python train.py --n_layer=10 --d_model=160 --n_head=2 --n_kv_head=2 --head_dim=64 --d_mlp=640 --vocab_size=1976 --activation="tanh_gelu" --norm="layernorm" --norm_place="pre" --norm_eps=1e-05 --positions="learned" --qk_norm=false --attn_scale=0.125 --bias="all" --tie_embeddings=true --parallel_block=false --init="trunc" --init_std_qkv=0.0523 --init_std_o=0.0649 --init_std_up=0.0748 --init_std_down=0.0748 --optimizer="muon_hyperball" --lr=0.00481 --lr_mult_qkv=0.4 --beta1=0.95 --lr_head=0.00729 --grad_clip=1.0 --warmup_steps=200 --schedule="wsd" --decay_fraction=1.0 --decay_shape="linear" --final_lr_fraction=0.1 --batch_tokens=8192 --seq_len=1024 --doc_mask=false --train_tokens=81900000 --steps=9998 --dataset="wikipedia_en"
Each number is 50 + 15 x the weight over the matrix's rms, rounded and kept within 0 to 99. Layers, rows and columns count from 0.

# o: layer 7 attention output (transposed), 128x160, rms 0.0651, rows 2-11, columns 0-159
# v: layer 7 attention value, 128x160, rms 0.0522, rows 3-12, columns 0-159
o2:45 68 60 64 63 77 66 59 45 33 58 45 58 63 45 43 55 63 58 50 53 42 59 29 62 62 56 57 47 58 46 53 38 37 54 62 35 64 50 50 46 58 16 48 50 59 33 61 37 59 50 73 03 47 46 36 50 46 59 84 68 59 48 33 42 85 34 29 58 48 55 47 39 35 39 60 55 46 40 50 40 52 55 39 31 61 20 50 55 67 18 38 48 32 35 57 42 57 47 47 70 36 29 58 51 66 19 50 49 50 53 47 62 71 19 47 52 42 56 58 64 44 52 52 54 35 56 45 58 56 59 54 63 60 51 47 53 56 53 47 43 55 32 51 48 71 72 51 56 51 43 30 33 44 30 55 72 38 52 37
v3:58 65 56 53 53 45 77 60 36 28 44 74 82 58 61 42 62 37 56 44 65 44 72 43 51 67 61 60 33 60 13 70 38 52 26 32 66 50 47 74 52 42 61 62 64 62 64 64 34 36 71 80 58 50 43 60 61 47 29 26 45 49 85 28 39 27 63 50 67 42 47 71 31 55 57 41 75 69 60 45 64 49 36 52 50 48 33 70 85 59 54 52 59 50 21 62 41 58 38 69 26 62 45 68 39 36 61 49 63 36 46 43 16 55 40 74 40 82 50 40 56 28 45 58 80 63 23 61 78 52 36 47 87 40 48 44 60 38 37 27 41 32 26 57 50 57 66 67 71 29 52 73 64 66 53 72 68 49 35 21
o3:53 49 43 47 31 43 30 35 62 68 45 34 22 51 21 60 55 64 34 53 42 73 31 50 51 54 55 45 57 57 52 31 46 53 48 72 53 47 62 54 62 56 26 59 65 55 30 41 58 46 34 24 36 57 54 45 45 31 46 69 38 78 20 33 85 67 37 68 31 53 66 52 47 41 58 32 22 49 48 64 49 52 50 25 57 55 27 45 54 40 46 49 33 59 44 56 55 35 72 57 68 31 59 44 68 36 54 66 62 70 44 79 60 54 64 45 44 45 58 52 51 60 75 47 51 45 69 48 68 42 43 41 82 41 51 55 73 79 68 60 69 37 69 29 33 45 59 35 45 63 45 45 53 25 35 39 64 64 48 58
v4:66 68 50 73 41 59 67 44 50 69 47 81 45 32 36 37 38 74 34 60 58 51 59 29 69 65 66 51 50 44 42 45 48 71 52 53 50 62 82 56 67 53 46 67 53 43 23 56 42 71 52 37 54 52 34 27 46 50 83 40 60 73 61 27 28 22 62 49 46 60 45 61 49 47 58 36 57 42 53 62 26 31 79 42 72 36 48 66 40 60 31 27 43 27 29 63 41 40 40 42 30 56 31 63 32 58 62 52 51 63 52 63 32 67 74 41 64 61 53 71 43 30 61 49 40 54 26 40 48 47 55 48 41 64 68 32 63 45 27 65 46 62 29 55 63 15 46 63 55 64 32 33 59 68 56 45 44 34 81 63
o4:50 36 50 40 44 51 69 66 40 63 47 33 61 66 31 56 66 36 57 58 66 31 57 75 43 74 51 57 59 67 51 42 35 44 64 40 32 39 36 51 19 34 51 68 60 49 23 60 55 34 66 64 43 47 85 57 73 44 32 51 50 39 38 39 37 62 40 64 60 51 56 50 64 58 48 53 81 46 47 58 43 53 28 54 48 41 41 48 60 39 57 73 57 54 63 17 52 43 51 40 52 82 73 27 58 55 47 40 54 44 45 54 58 38 39 60 32 25 40 37 55 43 61 45 49 53 67 45 53 66 33 31 54 39 32 43 36 63 52 33 52 49 89 61 50 68 61 43 42 40 61 48 75 32 24 35 45 55 53 20
v5:64 23 40 59 58 44 33 85 31 42 49 62 54 37 57 52 47 47 63 35 50 64 41 72 48 59 41 48 46 64 37 59 34 58 56 73 61 56 33 41 61 56 25 74 56 62 56 52 43 62 29 40 41 54 61 42 39 58 62 66 59 61 62 48 61 50 59 69 62 41 26 30 56 30 61 39 46 76 56 19 45 54 66 60 55 45 76 59 38 47 68 49 42 75 23 59 58 17 42 38 22 95 54 53 29 59 43 64 70 16 55 58 30 52 45 49 37 59 41 28 75 66 27 83 59 51 41 47 43 42 59 41 22 47 54 42 28 56 62 52 61 34 41 43 15 38 56 63 61 54 73 54 57 60 30 29 43 28 46 73
o5:58 52 72 39 39 44 61 38 59 78 27 50 65 46 52 56 47 40 50 68 38 33 51 38 16 72 46 60 43 41 34 58 48 49 49 48 47 56 75 40 25 37 61 39 54 34 53 57 52 70 62 64 53 76 54 43 55 51 37 49 40 52 72 35 57 32 33 57 41 48 47 77 49 45 36 56 43 27 63 83 28 46 45 29 47 50 26 50 40 64 39 33 39 59 83 19 48 57 48 48 63 50 41 52 37 49 49 44 38 90 30 51 37 57 62 52 30 77 52 69 48 48 73 40 16 52 67 44 70 62 53 37 56 62 44 41 67 33 36 51 56 53 26 57 53 71 44 46 17 64 65 51 56 45 54 40 35 48 43 40
v6:62 58 27 77 31 69 49 45 87 40 49 68 70 54 38 54 28 18 39 27 53 70 34 22 49 50 41 67 46 27 42 62 24 53 37 50 68 56 32 41 26 51 60 60 50 49 17 35 30 59 58 48 64 48 42 52 75 36 36 22 61 42 62 68 48 71 54 34 24 53 64 50 46 35 18 53 41 56 60 55 53 41 59 70 60 47 33 84 20 29 64 72 64 34 32 03 47 65 68 39 40 29 21 34 75 26 31 45 49 33 26 51 50 66 37 56 47 37 68 39 46 17 64 51 62 58 53 52 46 56 50 60 57 74 63 29 24 59 39 42 41 45 66 45 55 54 62 49 51 29 21 45 81 61 71 60 45 78 61 76
o6:43 38 54 58 69 48 55 64 04 51 58 52 43 26 63 46 41 48 46 60 63 44 30 77 84 58 55 58 35 74 34 54 48 68 38 41 39 62 36 29 61 40 33 39 41 65 65 79 74 63 44 44 36 68 39 60 20 55 55 39 14 32 41 17 18 43 36 54 74 42 63 56 47 70 74 54 57 50 40 41 43 55 04 33 53 66 66 44 59 56 54 68 49 60 43 62 41 48 36 40 68 69 46 54 30 63 23 37 53 56 80 50 41 40 34 78 37 44 38 56 60 82 67 92 45 46 47 48 77 44 40 31 41 31 58 71 42 54 58 49 38 63 47 28 73 69 52 43 49 56 68 65 29 39 48 21 65 48 55 58
v7:38 40 44 28 67 41 71 52 52 59 39 30 43 61 41 33 53 34 61 47 83 37 66 51 25 80 65 40 42 50 47 48 39 47 68 52 49 44 49 69 60 62 53 64 68 26 26 38 65 85 36 28 21 69 44 33 48 64 28 61 59 54 51 66 46 37 36 76 55 90 42 30 59 58 34 51 54 60 24 40 53 33 68 56 57 57 64 17 38 53 38 30 49 44 42 50 34 70 65 60 44 70 67 43 65 36 75 63 50 41 45 50 32 27 92 46 54 28 64 81 59 66 38 66 66 47 40 68 55 71 45 23 76 65 67 60 35 67 48 51 50 48 34 55 56 38 49 37 20 22 64 51 24 59 21 84 56 29 45 73
o7:60 43 33 34 53 40 30 50 43 48 42 75 33 76 56 45 80 53 48 77 49 38 32 90 61 37 31 66 58 57 37 35 62 57 39 55 49 41 49 46 47 22 70 48 37 36 55 30 30 35 45 66 84 24 73 46 42 45 70 33 72 55 65 52 48 69 62 53 41 61 56 65 68 20 56 54 52 48 57 59 58 47 46 28 60 32 41 70 57 62 47 54 39 56 44 35 51 53 43 55 26 63 63 53 55 64 40 36 61 54 75 76 54 65 17 72 36 61 55 45 35 46 75 23 44 24 70 62 47 42 69 46 25 62 30 29 41 52 67 36 57 53 41 31 50 40 40 60 52 52 56 46 37 33 58 51 17 81 63 33
v8:47 19 47 29 40 59 58 39 48 45 37 68 41 69 62 52 47 29 53 47 45 47 65 37 40 48 38 40 41 63 29 49 39 49 45 19 52 49 67 51 63 62 56 57 84 54 25 46 61 42 63 42 39 68 66 64 53 50 42 41 77 75 60 60 58 56 49 50 60 47 74 79 49 54 53 37 69 51 25 37 60 72 53 46 22 50 47 48 70 62 78 28 64 54 66 90 42 47 61 50 52 61 51 08 66 42 45 74 63 40 60 32 31 49 72 52 54 77 63 70 36 42 36 65 35 10 35 77 40 73 54 51 56 41 12 66 58 46 54 58 90 79 59 29 46 60 40 75 80 41 37 42 69 30 32 56 44 51 60 72
o8:53 61 42 54 64 30 59 33 49 32 57 57 49 43 56 52 53 57 61 41 63 52 34 64 36 58 65 36 53 68 45 72 61 50 57 66 52 66 60 58 39 44 60 56 43 65 79 47 39 53 30 65 43 23 63 55 66 37 21 79 45 34 84 39 88 34 52 38 58 68 43 22 28 76 56 37 56 63 62 54 48 48 30 33 39 30 43 22 43 61 18 56 60 79 47 46 39 59 63 45 37 44 30 61 58 40 23 46 48 67 54 82 43 61 49 27 53 38 70 37 47 36 51 40 44 60 45 48 38 31 64 40 50 35 49 45 59 45 55 21 43 59 38 73 60 56 42 51 50 44 52 48 43 44 71 34 68 47 54 34
v9:78 52 39 21 38 26 30 36 55 36 43 54 54 51 83 71 44 30 61 28 66 79 49 64 72 71 48 79 52 50 24 62 46 35 41 23 40 35 68 58 64 49 48 58 05 75 41 50 55 60 45 48 33 15 49 55 63 32 33 47 43 40 58 65 46 31 54 59 72 47 33 42 50 40 51 35 63 71 60 41 43 36 72 59 47 46 55 39 41 38 53 15 42 62 27 39 43 50 58 76 59 48 13 43 25 48 74 35 62 21 59 66 79 68 33 50 39 56 66 51 46 32 63 34 57 65 55 26 66 46 56 47 60 60 51 81 49 60 72 57 63 76 46 44 52 30 55 86 44 68 56 58 54 42 50 51 32 60 69 41
o9:53 69 42 38 54 48 39 59 24 50 54 62 38 48 32 58 59 81 25 44 48 48 40 27 67 60 58 46 45 29 55 67 47 70 63 54 29 50 70 51 50 42 44 55 63 38 50 49 45 63 57 53 50 75 52 48 49 58 49 58 49 53 60 35 71 75 48 40 29 57 70 53 40 68 46 41 52 31 69 65 58 49 39 52 46 80 31 44 64 52 59 67 72 65 62 88 36 70 42 22 33 30 70 48 67 31 42 57 35 82 35 41 14 48 63 65 56 71 26 50 35 54 41 57 53 43 47 34 32 25 50 39 27 30 64 35 44 57 39 34 64 63 72 63 39 37 81 34 49 61 44 44 25 50 60 69 54 55 41 50
v10:38 68 79 74 54 54 41 51 61 40 55 51 66 45 65 44 43 51 43 51 34 39 41 43 56 67 55 06 77 48 29 19 61 58 53 26 44 62 34 62 50 50 76 40 53 42 58 63 43 41 32 34 60 37 42 49 42 69 56 23 72 65 77 33 71 75 52 55 71 38 72 64 53 58 68 58 45 33 51 84 36 71 54 36 49 46 06 41 31 35 38 66 48 35 65 39 70 50 72 63 22 58 28 77 61 54 55 67 62 58 42 59 48 54 45 29 29 45 64 49 47 60 45 65 49 47 25 49 33 51 50 57 29 46 18 46 32 38 39 55 47 34 27 34 64 29 45 44 47 52 61 44 54 47 79 76 23 54 47 41
o10:64 50 40 52 43 46 44 71 45 76 54 51 64 68 49 49 55 35 55 65 55 52 54 34 49 39 39 69 34 63 58 76 61 39 53 66 66 48 36 48 54 45 36 57 37 55 40 64 41 37 56 35 44 74 45 36 60 28 32 91 47 28 56 56 33 13 54 62 39 52 28 36 61 67 38 61 49 43 60 32 65 37 48 62 73 29 80 46 50 48 68 47 49 60 46 53 23 43 24 44 76 61 62 25 53 71 43 50 30 55 48 35 47 62 63 61 74 52 39 74 67 52 20 43 37 66 72 55 43 65 53 53 50 18 61 59 41 55 50 46 10 68 45 57 53 50 26 56 70 72 53 46 46 43 18 29 58 64 47 34
v11:43 78 45 66 43 53 63 33 60 28 63 44 58 47 64 47 29 51 72 39 41 74 51 68 38 62 43 40 51 77 70 30 56 51 46 68 30 54 70 55 51 27 35 48 53 57 72 52 23 06 59 87 29 27 39 71 66 61 62 27 31 49 49 59 43 57 50 67 42 67 67 57 68 47 55 60 49 70 38 46 34 51 55 32 56 45 73 70 23 63 76 43 89 63 67 53 42 52 51 45 52 58 44 33 56 57 57 61 32 46 66 43 31 77 44 34 75 40 78 63 49 45 51 53 56 69 65 55 52 57 89 47 58 35 29 54 42 53 40 53 60 72 28 66 63 40 52 36 71 63 49 36 36 29 61 45 46 40 35 41
o11:63 45 39 47 58 60 55 78 62 61 38 27 44 49 34 56 55 63 29 57 56 40 82 36 74 29 28 69 61 28 41 89 29 41 29 28 67 38 30 37 57 62 41 34 75 74 38 57 68 63 63 29 40 73 38 36 59 58 55 79 60 68 62 48 51 51 43 37 50 35 57 47 37 56 44 39 45 09 61 49 35 61 39 58 68 40 29 50 46 67 36 53 39 38 38 49 59 54 46 56 59 62 44 54 57 56 43 35 53 62 40 42 45 60 59 50 37 50 51 54 51 49 41 50 53 45 50 39 52 57 33 39 40 61 53 64 61 75 56 55 60 30 70 38 50 48 43 55 38 48 64 73 64 35 16 37 66 66 62 52
v12:35 28 34 42 47 57 55 22 43 37 80 35 59 47 26 49 81 73 31 59 49 30 56 43 56 17 40 34 61 30 08 42 42 39 32 61 31 81 60 53 61 72 59 34 31 21 40 36 64 61 47 50 36 55 66 46 47 45 43 64 48 56 69 68 50 49 50 53 47 20 71 72 66 59 65 44 48 43 50 54 24 54 31 59 53 73 44 45 59 52 55 62 58 72 49 55 28 40 72 33 59 45 85 46 52 66 61 71 59 60 44 59 59 47 44 45 64 48 43 29 30 49 55 63 56 25 29 66 46 65 49 67 53 38 45 72 35 46 79 56 65 36 45 53 35 59 62 62 21 67 42 54 56 38 55 51 71 87 31 73